From a checkpoint of a small transformer trained on Wikipedia.
Size: 17 layers, width 128, 4 heads of 32, MLP 1024 GELU, vocabulary 8192, 7.71M parameters.
Training: a variant of Adam for these matrices, 260M tokens.
Each number is 500 + 40 x the weight over the matrix's rms, rounded and kept within 0 to 999. Layers, rows and columns count from 0. Numbers have three digits each.

# layer 8 MLP up, 1024x128, rms 0.0273, rows 575-681, columns 64-127
518510493511494500505502496495495509505504495500515496517502511492506506506518510502502499498494513502502539497498527502512498513513502516497501495505523500493516506504481505511490479513494503
495500495496496484493496491500500497497498491496498489504496498494486496494497497496495496494492501493496491485498494496499485497498497498487500501491504501500499494498493497505502494501493498
499496509492510512494504505501506485493497511500487512491500488499507509498476493494506507496505487497503476512509484499489504489485504482507499508492482500508487497500510502487502517486503504
509507489510488488499493491494493514509502493499514491506501514495497497505514507502498489503492510501492524489495525501508495507509500520492499488506518503492515501499488501513491486506498497
514508490508493490504500493495498516511504496502512493517502513498500503503522509507501496504497510503498532493498523504511501512516505517498500497504516508497517503505488505513494486509500502
575584400664687406398331623461575765401589490257735405626586244427387198754689425000758467310392665492505357390429553436688847438711622715521286543323598524421893625379218717494510375624338248
497502492498497493491497497495501495501499494502503493493499506500494491500503494497494492498493497493493499488495506498498487498496499504484503496507502506499503500501498502500492500499496495
500503494503502500494504503495497496509503497504502495500499501487499497495503507498499493497495500502498510496500496500496493494502497504499500501501506499494500494496496504502497497502493502
511558422546695614320597359282358760431360280626493368592136461544445594760855512140660163472713648276313447576471529377567651254999306581432787610358658671474610673513310691580458580699457381
503501497496502502500503501498498494499503500499498500501498499497497496493501503497498496499497501501501506503501490497496496502499501502500503502498506497500499503498496502502499499501496501
494501498504498499501501505502500492502502497499504494496502503502497497500513502511495501500498504506506515502493498498502491505507497505502501495497505485496497502498485495508499494508498498
514506495509497501501502498499504514514503500503507508512503508503502507504504505504508504504501507499494510490500515504508513511503510502500502500505503508506506504506494500506499498498505506
498504493504489496504502495499495509504499496502504492508496506501496496502511501502498495501497505498501509489491505499510496507508499509491499500503508503495517504502502503501495486509494500
501499495508493499503498502498495504511502497503507498498498505503502499506505503504497498503498505503495507495494515500505497508506498506497498492507501497496507502500495501507494494503500501
496496492494495496493492487494492488492493497494491491494495492480492504490488499495496496495493491495498498497498486494492489492496501497487498495488496494495490487490487498492490492493488499
496501506492507506504504505506508497499497510506492508499499493515503507496497491501505509503509492499511486508506482503496515502495508490505504511503486510512495504503517502494508518496506505
511508483509479485498488480493494521515505488501515489510501517498489499507517507501501489501490511497490511475492528496512486511508506517478502488508517505493519503499489498514492482502498499
499502471515460467498478458479473529521502461507523466523503527498472490504533519510486465487490503501478529448476541488525452506521497527455504467504533500479525497491457481526481448516493483
507502500505502499508502496502501517508504506503506499505502504509507503505511502502505504505503507504502506503501512505507504507503503504508499503508504511502509506504512507504499501501506503
496503497491497490495495493502497484492504493497495494491498497497491493499493492495496495496497493498499495499499486500498491493495496498492503494493498494503493497501498494496499499495494493
504502493501489488500492487493494511499497498497502493508500506488495502499500500491503491501494503495492496491498515494502493503504500504492496499499507507498511497497498500503493491499493500
719636263319201832387358282401458478370856604490806336696480843618444347609583273894390362410327287365422495472455719596748597829359469555729622894658577160561524292526359495860600005888787329
953524395476075479693499574537268698333587213170460536591673830558382738306543481408283925652678099540354685295148464464694396631230347758497446704559524488598450847610715261390645260509402657
502501498502506504497505504499501493503502502503502504493500499501506498502493499499503504497503499505497509501501505502497505495497500499508500500502497499499499499504501503495495502499499498
507503486515482490499490487495490520516506490500511490513498513484495502506516516502499491502490513499491508477490526499511490515511504511476501492507513500492517499496489501507490477506491502
516508491500490491495495484492490504504504490499505494508502506493496503501502502493503491496495499495494511490500513501504490505501503508487504492495514507494512498503492501508491488496496500
487497506493506501499504504507503487496498506501488503490496488505500499496489490497499506501502491500507475505504479502491501493491500487501501511499484502509491501498520500489507519497499499
507508490506488491493495491489491507508499494497507488507500504482499500500503504497502489495490501499491519489498514499503498497503498509494495493497510500491509493496488502506492486501492500
505508480508473482498488475488483517511505483500514482510499515498488499505519510502496482497491506497490519475488523494514477514512503520474502481500521499487521503499481496513487469507492496
501503492504489487498494492498494508503503493496504494510498508494491496501509507501494495504494507495496501483491512503506493509508497507483501497503508504500508500500494499502496491506495497
497496506490509496502495501505506492492499500498495501493499498508500500498495490505499503498504493502503499510504492501494501497496502495510501502493494498507487499502498494499505511496507495
491501497497497491502495497501499497500503493495500498493501501503497500496501504510497501505497497507499500493496504498499493498502499502506500497497501496498497499499495494506497498503498494
500496498499498505495499497496495492494498498499497497497498493490498501497491502499501498493497497500499506501497497492496488498497499499498497494490501490490495494494487497496494492499495499
509510484512483485502492484491490519508504490497516484512503515492499506502522509501497491499493509501495538488493533501511492512514502521496497488502524499492519502497480498516488474512497495
511508489502492488499495486493493509503505492500512488510502509492498501500518503496500490497494504500497537496500516504508495503510499518497501490501518503492511498501487501511494482506495499
569649329666198566490617491407211568466382534381662371405445468544426270714612563480375685417454111394603422357464693466571552448460589648670550442407600572461626622437550362767537243688408333
516509494506496497500498493493495510506505497500511498506504508494505504506504505497504495500498502502494522496503520504506504501502504511503501492508514507495514501500495505509492490503498501
516507491499490488502497490499497510504505494498506496515500508502492500504515503503501500505497505498504514489496514504510495517513504511487506496504510508503513506508493503505495492505498502
496497492497496491495493493493498502503495496498498492503493496489494493493488497496502493494493498497489494485496493493497496491496499497491494499495494501498495492494495497495495494493492500
490614556476426519270241252513305510293111375221459280497507614679548366742765694307593317615341767513900422663385723199391836377574335625717435517594359534206478368609453553647381565941733366
513507500491504503500505498501507495495505503505498502511499499502496505496502498497506505497504496498509510500508488503500504503506506499499509509498503507506498500503500499498507504501498504
497504497500497498502505500503504498497502498499501494507496504503494498499509499501495505501498505495507507491497500501505500511512498502490504503499505501501504501501492498501503491513493498
492494502498501504493503501501505490498498501501490502495496490494497501495481499494501504495500492496498472493500486498492496490492499484491498509497487501504491494495509498486502508496495499
494496514494514515503509515510510490496501514503488515497500488508508507499486498504506516503511495504510475513510480501493515494495502483516504515500483501513488502502521504491514521497505507
512514473515471479503487470487481518518503476505523468526503527491484501506536520511494479491492507504493557469485537495524467518529498528476503481503541496486525500498462490516484452525490490
517506487503486488500491482491490510505504491495510490514499507485495504503511507495501492497492505497496524490497517498511489510510499513489502490497518499492513497501482501506489477503492501
491493502491504499499500498501501488489498493494495501494496497512494496496491491504492501497502496495497499502497493497496495497495500499499500499492497497504493505503490496502499499501505494
496501501492502503499505501504505492492500498499493502498498494506495498496493496497499505499501498497506483494499486495499497498497500492495506506499496504504498500501507498494504504501497499
497499493503491495500495492498493504499499494496501493505496499493495505499503501503498501497494500496502500494493503491506491505503499502490498491494502492496503499498487496499495481505495503
499499493495492493497495496499497500498501497499499495497497503498490487498501498494497492500498499495494489490492496499499494502502495502482502502503500505501503496500504502497499498501494496
495499499497502498499497500501502499496498500498497504504500503499499497498498497495497497506501499496495492500498501503498505506500501501495503502503499505507498502504498500495499502499503499
499504493506494498494500496496494501513504503506504496495500502499499499504503501497500493499498496499493496494499502504500494498494499502490502495502496503497503497499510506501495501497496502
493498500495505493503502501501499495497499499498499497498498500503499493495504495498494494499498506502498506504499496500496497500501495503506498505495503498499498500498495497506497499503500493
497504497503495497502508497499496503503503501500502496508500507504498499496512505500497497501497504499500498493498502503504492504506496502497501509498508505499512502502505506506501497509496499
511510477518472479502484474488484525519504481499519476519500522485491505508526519507498485500490511505492530466488538495519477518519504524478501484509530496486528502494474494516489465514492495
490493511493509510501506511508508492498498504501487515492500494514504501500486496502501510501507500502502461504504487497492503496489503483509500511497483502510493505503516500495508520494507499
506501490507482493503495495495496514504494495499509490508500510493493497503510504501505493505491514499498504484490514491508495507509496510491496495506510500494514497496494500504493485509492503
502506478508477481497485477484482506501494482494511472508496511477489495497513506498491479489486502496490541481485518491509474504512493520479493483497524488481508494491466492508482462511485491
500498501506500501499496504499499503505502497499506501494502501498505502504496501505500501501500504505493509500496510496501499500501500502507496492500499493495495497498490495507496496499504498
506509475513470479497482468483483518510495476498517472516498519479484498503521511498495476489482507496489535467483536489515462508515498522472495480501532493481521495492467491511481458512489491
486494502498503512497507507502500488501495505504492506494495493506500498499491494499500501498504497498496476501500484497496500498490499489495502507498484498503497501503512503493500508498499503
415425493689434286507173496399465401606525365376463664593220538449112423474456457592764578440376719294420498577720537429837428478399621904574524349431377640186377212505734533423670318653331594
495500491499484489508493490500500509498498494495502489505499507507489496497511499503496499507495509497504499487491509491505490513508501507491497495499506499501510502499493496507498493507497496
502501495499497494501495492495495503499497497497500495507497497486501503497497502499500497496497500499496519503502501500501501497504501503505494495489506495497499496499483500501495485500494501
669448558658253609642283647315000210640427494428570397638650484412482658334524246550498525829350518289313557218588592680258361583554275715567566508918524434283437573709460337385526234331371410
508499510502508514508507504505505505497501509504499512502505502505512513506497508503509510504507503504508493513510503503503513500502506496515505507507499508504505504505514506494504504500507507
500506488515480492500501488493491515511501493504510486509500512492494497504518510499501487500491510500495509477490520495513486505509498514484498496507515503487521497496500501506492480510490499
494492520481529518498513521511511477483497522500482523485498477509514502492473484493505517498511487501507482532513464507483524481482496477530501518487472496512475497509523507483510530488505505
498498492497491488501494493496490498497493491490501487499495502492494492500497491497496491497492506497495509498491503492504486499500493506496492491490506493492503495499487497504488486499494495
493502489500487485501499490498491498501502487496503485505496503499488491495513500503488494497493506496501510489490501498504484505508491511485498494492510496495507500500485498505495484511494493
498500495505499510499509501499499499503501502506502500504500505502499508498515505507498503502499504498503508499497497501503495508505505504496504502501503499499504504500495505502498493508498506
489495505497502497499502504503498488493502493500498497492499498508498491499494501502492499499501493502502490497493495498498486496497492497498502500500501493496498504502503495497505501504501494
503502487506483484500485484494492515510501489494508490505498511496490495502505501501495489501491509497487503482489515495508490507501502509483496484500506499496509501499487497509489486497498497
499499499505494496507496500500499510498497495494506496508503508506503502505510502507497503504496510502502507496492521497508494510509500504503496495501506497497509505500492497508497491506501498
488495502496502501501501505504505491494495503498496498498497498503498496498501496502495501501500497501503494499496496497499498500503495496501501503500493493501495500501499496493504504506500498
316372628470490276394261589467546641595398378611627531688373543491487216683543444383407602776474637661816451542479476319474455667479616569705472295288399537372618427462857489279378499434498544
506498507497513510502506505500509502494499508503498513507505496506510509501491500495507509501507498497504492508510504505495513495498505494512502509506497511507499504505510506495507511500510503
511509487510485489500494485494496524515507495505512493509504514502497505506515511500504490507498507501491507480497528500510497511506509518489504492514514513499523505500504504514495490501502501
488497497505492498501500503503500502503500498500502496503499505507494494502510503503493499503499506498499491489491504498506495507505495501488501497504498495499505503500499496502501497507500499
503502495506496496497501499495495506509500498501506492504499499489501496501504503497502495496493511502495509497500503500500497494500494504501492499497507499493505496494500504505497492504495502
504503491506488495496496485491491510506502499502505491505503503493499504501506503494502491497496503499493508495499510500503496500500501507495496493497507502495510497497496503505490486498497501
917648440847396345196107531264629709285364204560376517656567375581376255590731828671075343780499040534578493523259347000999856975410392737509276343649634406400590602621555346550230547385485654
509501494503490497500495492495491504500498494495501495507496500489499501499503503497502498496492502498501508497496507497503493507504500503490496497495508500494509497497492502501493488501489503
506503487502478480501488481492489509501498489493502487511497506490486498502506499497496491501490507494497499486491511494506483514508501506477495488491506496498508500496482496504490485500491498
491492502506496500494496498495496495499493502501494502493496493489498502499488497497500497497495493495494471496498494496494494492487498489487493500499488497499493494492504499489496504492497498
502503485501486484501493486493489512507504486499508486505501509499491496497517502500494488498493504499496518489491510500507489506507498515487500490497514502493513500500489499510490480505496495
495500496496499493498499495498501498500497492497498499495497503505495491498495489497494494496496501491491497495495498497500499495494499499495497497497497502503501503506497498497493497492501492
502503492503494494496497497494493500503504495499510488503500505494496494502511501503496492497493504501497522495496506499504491501504495513493501490499511495491504498497487500506494487507494499
505506497500494490500497493503499507502505498496505500504500505509496497505504496499501498503498505497497500494500510502506500507497502506494502497500504504507509509506503502507498501500502499
511508501511498508504508505500503515512502504507508506518505511508508505507510507500511504501505515505499516497506516505508518511508507506511499505506507508503516506505502504512503498505506509
508501491498493500494500496494500505497498493499505496503501506501492493499505496493502495497493501491501501483492509495504492504505497504482504498507505508495509498504494502496494491504495501
508502494497497490503494492498496506500500502500502492502501501495499500498509501499505492501495499506503514500500500501504497500502503505501502497502505499497503498498500500502496497495495502
495499492501485480495486487493488499499493488488499489495493503490490488499493492494489484495487503492483495491490506497497486496495493503483489490490502497494504493493489496503488490495491489
489494494495489485492489485491489500491493492489492489494497498481490489490490496487491485494490495488485479493492495494492488487493490497481488495488499499496498492492491499496489487494490494
518506486506482489498492482493494514505502487497510491514500510488492499505507510498501492500490506494495514477490526495510486514511503513475503490506517504493515500500482499503487479504494499
510512490507489492500497492497497515513506496502514497508503515508497500509522501504503493503495509497498514488497519504513496508505504514489504493508512511499520507506504506512495493505501502
498498494487500494497495491499496486495500496497492491494492492498491494490491487492494494492499490496499505504496476496496492498493500498488501496487495496500487495499490495494493496490494496
503499504502507509499507507498501490500499507500496506498499491490509508500493503501506510495500499506506505509505496501497507492497500492514496505497492491499494497499497504491499504499498505
516509469506465473497480458481471500499500470499515461517500519486476497503521511502486475487486504489492545475478531489516445522524496529452501468489536491485520496499441487504468446513486487
481488511490512504501501510506504489491493509499486508482499486510502495493482490500496506503509489502504472512503474499488509487486496486514496504497479494507482499498516497489509522492510497
509506486504484483491487481488487508509503488498505490502499505484492499501501503493499483498491497493485501482495515497501489500499500510478499489500510506493512494496492501505486485495494496
494494499501496498505495497500502504491496497493501499504501503506498501500495499504497501505498506498499493492491511491504495506504499500497498495502499497502499503500491494500496494504501496
500502497503498496498502497501502507509506502508505495505499504505500500504511499501502499497501504499498508493503500504508498503501503504494504497498499502500506499501500498508498496499499503
562772634139534598248055293392376593327117389552448389744650671427322404839900683474517684452303757687561542345502661267615913612607255707615385328525523518223694493566420344599462438891735248
498501493501486483499491488496492505500499493497502490503498506490490493499507506498493489502492502495492494488493507502501487498505495506484497499500507504498508496495499499501497493504492493
498499498500495500506501501500497503498498499494500502502498501502500494498499497498498497504499510500495501502495499499500504506503495504503497502499503499499508504501500502501495497503497497
502499490499486491503494490495495507496493491491504488508495503491493492499500495494497493497491507494498507489487505489507492506506494505487495491495507496493507498498483495500487480502489498
# layer 8 MLP down (transposed), 1024x128, rms 0.0216, rows 575-681, columns 64-127
497501505502500504503498500497500505501502510502499500500509484505503499499498500495504498502505497493504487491500495508495508499508501496498497506500504500495495491496504508500501505490495498
497499499500501504498500496494494500494497501496494496494497498497495498491504500497501493505499497501493496506500501495495500500496498503508495497501488497500494500496503504491492498499501506
500502496505495490501503503503505496495501492497506497497497510500496497500503499496498503491502501502500502507498495494499491499498505493497503498499508493501496503499497490505505489504505496
499502504497508508506495502502502507506501505504490503503506495502504502501502504506501505507498498500506501493503505508498506501508500498500500505506499507501502492502501511498500508498494503
500501503500506506502498502497499503505501506502495498501509491506501500500502503500503500504501499501504495498504501502497508499505496497496501503506503502496502494497502508498499506494494501
486551543332270651672320559343532426512639280484445602357593442433662802418362693652509440441589383493571777670355303340222254685472177289601342705726363461414383503848637295486526558227310699
499498499495502496503499496502497501503494497500491495501503497494499499497498499501505501503497498501504506504501503505495498501502502500508498494496497501499499493500493502496495499499500499
499498503501502497499495503499500504505500502501496496498503503509504501505498498497503499503509501500504500501502497505499507503507507493503505498497497496502502501503505503503497499501499500
618482584477564420330272861593291352391813251632667492348533670850541984360538579699499452424348507574410597455488465607296253590726458502443640657519599566651555512595486474480673375121241483
500500505500502499501500502497500505501499500499501496499505504499504503503500499492504497500506500501503495502501500501504507499505502500503501502501499499499498500499501501499502502500499499
496496505502498507498492495496498506499497502506498503500497495508505502507493494497506492509501500495498495489499500507502506501500500506501500499498489507497499500509507502500497502500500502
497499501497499501500500500495497499496499502499497494498505493499498494496508501500501500499496496503502499506507502501496503496500494498493503501503504503495496494494499499499501499500496501
505504504498506503500503501501502503505506506504504504502509498498503503500500499500503501507501504505502505504503502505502508499506499508501504504501505505500503498499499507504499511495500505
501500503497498502499496498501500504503501502505498503501506493501502501506498496503503500505496501500502507494501499510500502497503501500497504503496507506496504491506498501506497501498499502
500498502505499500499505505497505502500500499501505501499506501503501499505502500494502499498506502502502492503498497497501503501503507499500504504506500499500498504501503499501503495505501500
502500496502500497496507500500499494497500495495504499497496508493496498498501501496501499494498501504497505513501502491500495497496496505500504499499503496497500506499495490501503492502503500
496496501491505503501496500494493500495499502497486498499501487492497496492503500502498502506490491500502497498503505502492507495499492499499498499501493503497495487496496506491496505497490501
497505514484507518509502504497491505496518518494487500506492467492506507498506493502508506530491504483511496481518508505498534505504494495519497505501488506504502480507515519487500521490490512
502502499499503502503501503501501495507501501503499505501502500498500500499500505501498501499496501503504503500503501499499502498503498498500504503503508498498506496501496499504501504499497501
499498500500506503502500504498498503498497496501500502500497505502502501500505500505503500501499498501496495501495502498503499506497500503503498499497491501500498506500500498500505500507505500
502501498498503504504504501499502498501504503497497502501504496496499501492504501506497504500500499505503497501503501500496505499501501498497497500507503500501502495495497507494499501496498502
421486280705523572552587585595378557500196606593312810489090093019953404470717809000376487649404678564502607708396118397507407446540541241000502241537144612164396833200265853346564898330612382
394661642846861706185409509164337611657640747822702499558000354688418377233648295712939335081776385644760462949539735632483565465709457379475458477703501405542458187537494667306543394293477561
500501502503501495504497504503499503504500503505499500500507503505499498505503502499503502497503504496503499502498494503498497502503506496499504500497508496501500496501501499510507499503503497
499497500492500503496498499496496501497503504498496500500507484500497499495500497499500501507498496502503500498504499508491510492502496498500502502499500502495498488498499505499495507492492502
498502503498506503508502508501503502501500504501501501500506497500502502497510505505502504502501501503505499503500503501500507503507503498501502506505501501503497500496502505501507502500499505
505500498502501497498506501504501497500500491501505502500497514495497502499500500499503500498502505506497510513499498496501495500495503508507506495497501496499501504504497491507501496505507502
499501502501505500505499505502504503500502506498494499496503496508502499496503502500499503500504499498502496499501499504496502502508505494495504505502503499503499500500506509498500500496495502
500501507494509508504500505497499503500504508500498504503505486496502503498504501503502504512494497500507499498503506506498514500505495504502502508503495507501499492501504509497501511495492504
504499502494506509501503499500497502501503502500500498506505497499501504498503500507503501507499502507499502509503507508500508502503499507506500499503498506497503497497500504496500509498501509
499502497503499504500500499501499499499497498502498502501495504502498501502501503504501497498498499497496494496499502494502494502494495503502496497504495500503501505501501500499501497508500500
498498500499495501496498497492495500491496499502498500499499495497499501503499499499498490500499499498498497499491498500499501503493496506498500495503487501495499494499502502497498501503498505
497500504506495496499497502499506505499501503502505502498505499506503500505497499496500499501505499497503490492498493502500501495504506497498499505501501498502497499503504503504499495501501499
501503506497507511506500506501503507506507508504493506502506486505507502503503506501503501508500501499509493490504501509502517502508500501498504508508501507498501491501509512498505513491495506
497500502500506505506497508499500500504498505500493501497504492505506498501504503503501502504502499499503485490500501501500506506508499494497494506503496498499498501497505508494502503495496500
509551727445672380390412386469611636560675703620590684473290349479541599374698667572574680561624706566512570697588394609412367699495440357507534528533267475566423421567379579125465748384702512
497503502496503498505499504501502502502500503501494499498505495501500497498504504501499504494500498497503497495498499502497498503506504492497500505501505499501496493496499506497504502497496498
502500504500508508505505504497496501501501503504500499506510497501502502500506503506504499505497500505503494509501506504498507500502494506503496504506500509497501497495500503498504506500502504
500502499506504496499505502496496502499503509500496498497507499505499497497506503500499502502508498505501501508507500498497499501501500499501504500502500495503501500497503506498497500504500500
676764236505507237818467526634769093703635389530847765234697232514576551593420382621457320123483408606314297495263264411502338467604562508645504528614443520889550716555381616558461502342419747
497497498506500497498503504495497498493499498496502493496499502502499495497506500496501497498503499500495484507502499493499498500498499501502495496499495493499494505493503497495502494502503498
502500504502499506499503497499498505500505502501504502504509495500501501500502500498506495506502505504496497509501500504502505500501500511506498499500500502494499501498503505502498504496506505
502501497502497492495507501501499499494505496497505499498499504500496497497501498496502502496502502503499507512501497496498496501495506501503504493495502493500497500500500493504499496502505501
503502497505495493496506500502501496494502494498510500498497512501497500501501497496499498495504505504498508510500496494500492499494504502500503497497504495503501506502500491504500492504509500
500502508493506515504502507496495507498517518499495503505501473506508500501503497497507498520498503487507481484509499509494531503509499500505498503501493505497501487504518516493504515486491506
499501505502506508506503510498503502501505508501501503502509492507506501500508505506503504504503501501507486498503503505498510502508501498499495508506501504503498500497507509497503505497498503
500504504500500506502499497499499503499500500504502500501502500497499504502503502498505492502498501500501502500500498498504500502497497508505496501506499504498497497499501500499502504500502502
499499497499499495497506498497495497494499500498505497501500503493499498496501499497500495495501499503495502512496501496502497504495500509505498495497494499498495502494497497497500499501506499
499498504502497505500500502493501500495502505501502502499505492501503500501500497497497492502500500500495493497498498504497508496498496505495497506505499504493498496498505502501499499495499501
503501497495506499498504498501495501504501498499498499505507504497498503497500500505502504502498500506501509508504506503502499501500500506507498494496499503502500503496495500494498509501502500
504500498494500503499505498504500498502500496498501495502504498493499503497503503506502502499498500505503504505504506500503501500500497503503499497501501504498502500494497500496500502498499500
500499502499506497501497504503503500505499497502496503496504506499501499501499500501503507503497501505503510504500503503496499498506505495502509504495506499500502500506498497505500499504501498
503500501498498504500496497501498503503499499498498499499498499497501503499498501497502496501502499497500494497497496500503501501502499500499497495500498496498501498498499502496497505497497501
503500503495503501500500497498498499500503500496500498500502500495497504498497499495504498502501505502499507506499500499498507500501500501502503497498498497495499497500500499497498506492500505
502501507492508515501503509501496506497513511502494506506504480504502502500506501501503507516498501498509496495508503510494522499506497503503504505503494506503499487505511514499500515493493508
502500498498494494497505492498498498495499496499507500502496503490494502497500497499500498494496501502497515511498499494501492497490498504502502492499502499500498498500494494503499497505505501
499503502502503506498504498499497502501506510503498505501507492502504499498498499506498503504500495502502501499505505508495507500503500504497499501502501508505502496499500513498497505497499503
500502503499504509500497504500499505502508512502494504499503483506507499502498499496503499510502498492507484484504498509498517502509502501501500504502495504501498493501511514493500509490492501
497501501501495501499495498501499506500499502504496502499502495505502499504500500501499497502499498495503500490500497505500499497501502498496500502499500502500500495504502504503498499502494501
500502506494507513503502509500497505501515517499493505504502478505506500501503501502506505515498500494509488488509502511497525502510500498504503504503493506503498488502512519496502514489490507
504503502502499493497503498503503499501503498500508501498504506496498502502498496496504502501500502502504517511502497499500496495500502503503506500494509501499498500504497495508498498502504497
573636360340743713599492685385526584709347864451472536636809526348507335339528482478287325685446585557431562460433625786226497536181416370473518509437478602547622630511273563632480404456518285
500498502497502508498505495495495501498503504502497504502502491493501501498497499501502495504489499502498496502502507501502507495496490511502498500504496509496502493499498505496499504498499506
499502502504502504502500504495503502501504505498503500499507495509502499501504501498497498500507499499500486495501494499499503500504499496493500507507501497498499499496507504499502501496496501
551354587379569577202510762607584713467392545431447746693574626509335481362518232531535711441748439587664709897393656493611425462511681289695349496374563569510465478513612513440569524377569639
503506499502498497503507505503507499501506501499510505504500501498501501501501502502496504490502505499501502502499497496504498502500506497498500505504511499506502502499498498505506499502501497
502501503495505502501500502503501503502506508500498504501505493497502501498495498501501505508500500503502507500503501508495512501507504501501507502496500501504503494502500509501496508494496504
500503492511493484501500499500505493499490491501510495493501519501496497504498499496497495487507501500495495507491491493502478502496504495492496497499510491498499515494494485504502487504508493
498500503502502505500498497497498503504500508505497503499506493498503501500499501502498498503499495498498493491497498500497501499501495501499495501504499504499500496496499509498500506501496501
500497508498506511501496497494496505502499504503497501500504495501503505500496499500507490509497501499498498500499502501501511499499496509506497501500493505494502498502504502500498509494500506
501500507499497500499499500496503499503501500500507496497505497503504499506496496490506497504503505502504500504503498502502511495506501501499506502499500504495499498502504497504497499495500499
499499498496498497497495495502496501494497497501500500499493500496496504499494495499502496504496502493495506496496498500501500502493498503507496494494491497501497495503499496501495504496503503
499498502494507508503497499495497503500499504501491501502503491495501501494505501505499500507490493501503500499505507504495508497501491502500500504506499508497501491499498507495500507501492504
501500501497495504499501492497498499498499506502499501502498485495498501500497499502499496504494499497496497494498501504498502498497492502497495499504500507495501491500499505497495504494497505
502498498502498502496499498504500497496503499500503499502495500499500501503494496501502499502498503499497499499501499501501499503495498507503495495497497501502501501502503500498495498499504501
557403448378537448530478356459411491721457549336326474425783375342444604362267710600838365409486459496346547563592688599496483433313566669355436899458745532595199470383092398809625635532552428
503506499501498497506507502507503496502505501498506497504500503497498500499505506504500506491503502501503505509505500496502496504500504495500498501504510496504500502497499498499506497498505499
499499498488505499501499503501498499499500499496491499500503495489498499495505501502495506503490495503507508503502505502496508496502497498498503502500498500499499487495492502494499505496493500
502497501496500505497496493502499501497501498500500499502497496496501503499494495502501498508492502502496506501502504505499501499497495507504498499495497505496502495504500501499494504497501502
498502502503504499501497500498499504507502507499495502496505499507502499496498501499499501500506497499501502497501497502495502500506505491497502500499504494501501500502503506501498502497496498
503505502499506500508503507502506500504505505496500503499502498499504499496503504501498506499500500502505499500502501501499507500508506494494507509501508501502502498500502504500505503497495499
509470581173045684119786344738569626564632505524513284719459565300645776508000582502349860493837463384414542364834461478185324497470883398452793257425792517607361437482637143573524453695905416
502502506504504500502505502496502501501500507500504501502509495504499501501501498498501503501508501502500496499499498504498505496504501501498499507505504501497498497498501503501501502496501503
498496503498506510502501499492495501499503501501500502502503490499500500493503499504501498506492494504500492500502505503494509493498489505498498502506498508493499493498501503496501504496498504
503501498499498498498500500502502496499502495496500499498495506500495499498496497499499504499499501500500512503502498501493498496497504496500508498496503500501500498505498494505497496499499499
502502506497508508505501503495499503507499506503496503501505493501506504502502503504505498507498499502504497498503506504503513503505496503502501505505498506498503499499502506499502511498496503
500499500494505501505499497495497501503498500498494495501501497493501500494504501502502497500495496500502503504500502498499502502498494500497498495503500502496500496494494499499503505500494499
497499504501503502501492500499500505503498504503493499498502496506504500501496500499501499506502497496500491491500501505496503499506501497502496503498494502501499497502504508499496502498496497
499498501496508505505500499498497499499497498500491499501500503494499500491506503505500499503492494503499501502499504501497500499498493505502495502504499504497498495496496499496504505500500501
501503503500504501505502501501502503502504509501502499499504495501500499497506502500499506503502499505501501500504501500499500498503497499495505505500509501498499498498504507500504503499500500
501501501499502498505504500501495497502501508502496495504508495495502496497499503503502502499499497502501501508504507507498505503504501504505495499498503506503499499494497506496499503498503499
500497497502505499502500507498499497500495500497496500498497502500501499501499501499497503500502496501500490494498502499495499502503498496498499502503493496503502503502499500497499497502497497
501502503493509510502499497502501504506500500503495502503500500498498506496504501507503502506495497503500507497498503503498501501502498503503499501506501506500501494501498505498502511501496507
502500498493502501503501496495498495502499498494496497499496498499497501491498500499494500494499498504500505498501498498500503500499498496497499497501501498496499497494497500492499505492496498
498499502494504504503502504498497501496503506500497497504506489499500499496505502503500501503497497501504496503503503507495510498505497502501496502503500505501497490494499506496499507495496503
501501505497511507510498502500501502505500505503490501502506500496504501496502503509503503506495497505502508505504508506496507502507499501504501505505501508501502497501497508498503507501497505
498498501503505500497500506497499503501496499501500497497503504499503500503504504496503497501501500500499489502500500494503502496504496502506499504500497496495500505497499495503505499506499495
500501502508497495500500504500502502499502502500507501498504500512500495506497498493499500495508502498500495502497491503496496501501507493492504499500509496497499501503506498509501494498503497
498501514497508520511504512496497511498516521500501502510503473504511500500510497495513498517495502489512480481507503508500537497515500498509495511501496509494500489503516513501515514485495503
504501496500498497497500499504502499501497492500502501501493514496499502504497500500497500496497504502499510504498502494506491500493498502500502498500501500501506506506497491504501496506504499
501502502495507503506502506503501502503502503498493500501507500499500501497509504507500507502498498504509508505503505505497508500507505497500505503503502503503500496497497504499504506499495503
500498499496492504497500492500496496492501501500501500500496488490498498497500498501496495500491495499497498497501500501498500498492492505497494497501497505496498488496496502494495501495498503
500499499503504501503496500498501501501499502501499500497500498500503498498501501499501505507501498503497497501502501499496498498504500499504501505498497497500498501502504501502496499503499498
450999219597468349681542617540477219689882284448852655341655388396680444347276594563476477000845493545450000572317579283662384378598577531715494773680535416945222535675618398828431403242554656
502499498492506506499502498498497500502501497498497500504498499499498505496500497507501501503498501505498505501501504501499503504499500500503500495501494501502502499500499502493497507498499506
501501503493500502498499496498496499502502500501501499501502497496499502497497496498500496498496498498502498498497498500501500496503496503493495500499506502497500493494493500498501509494496499
499500504503500502500503496493496500500502510502498502501508487499503498497501501501499498503501497501498491497501501503497503498503493504496494501502502503497498492495498508497499505494500501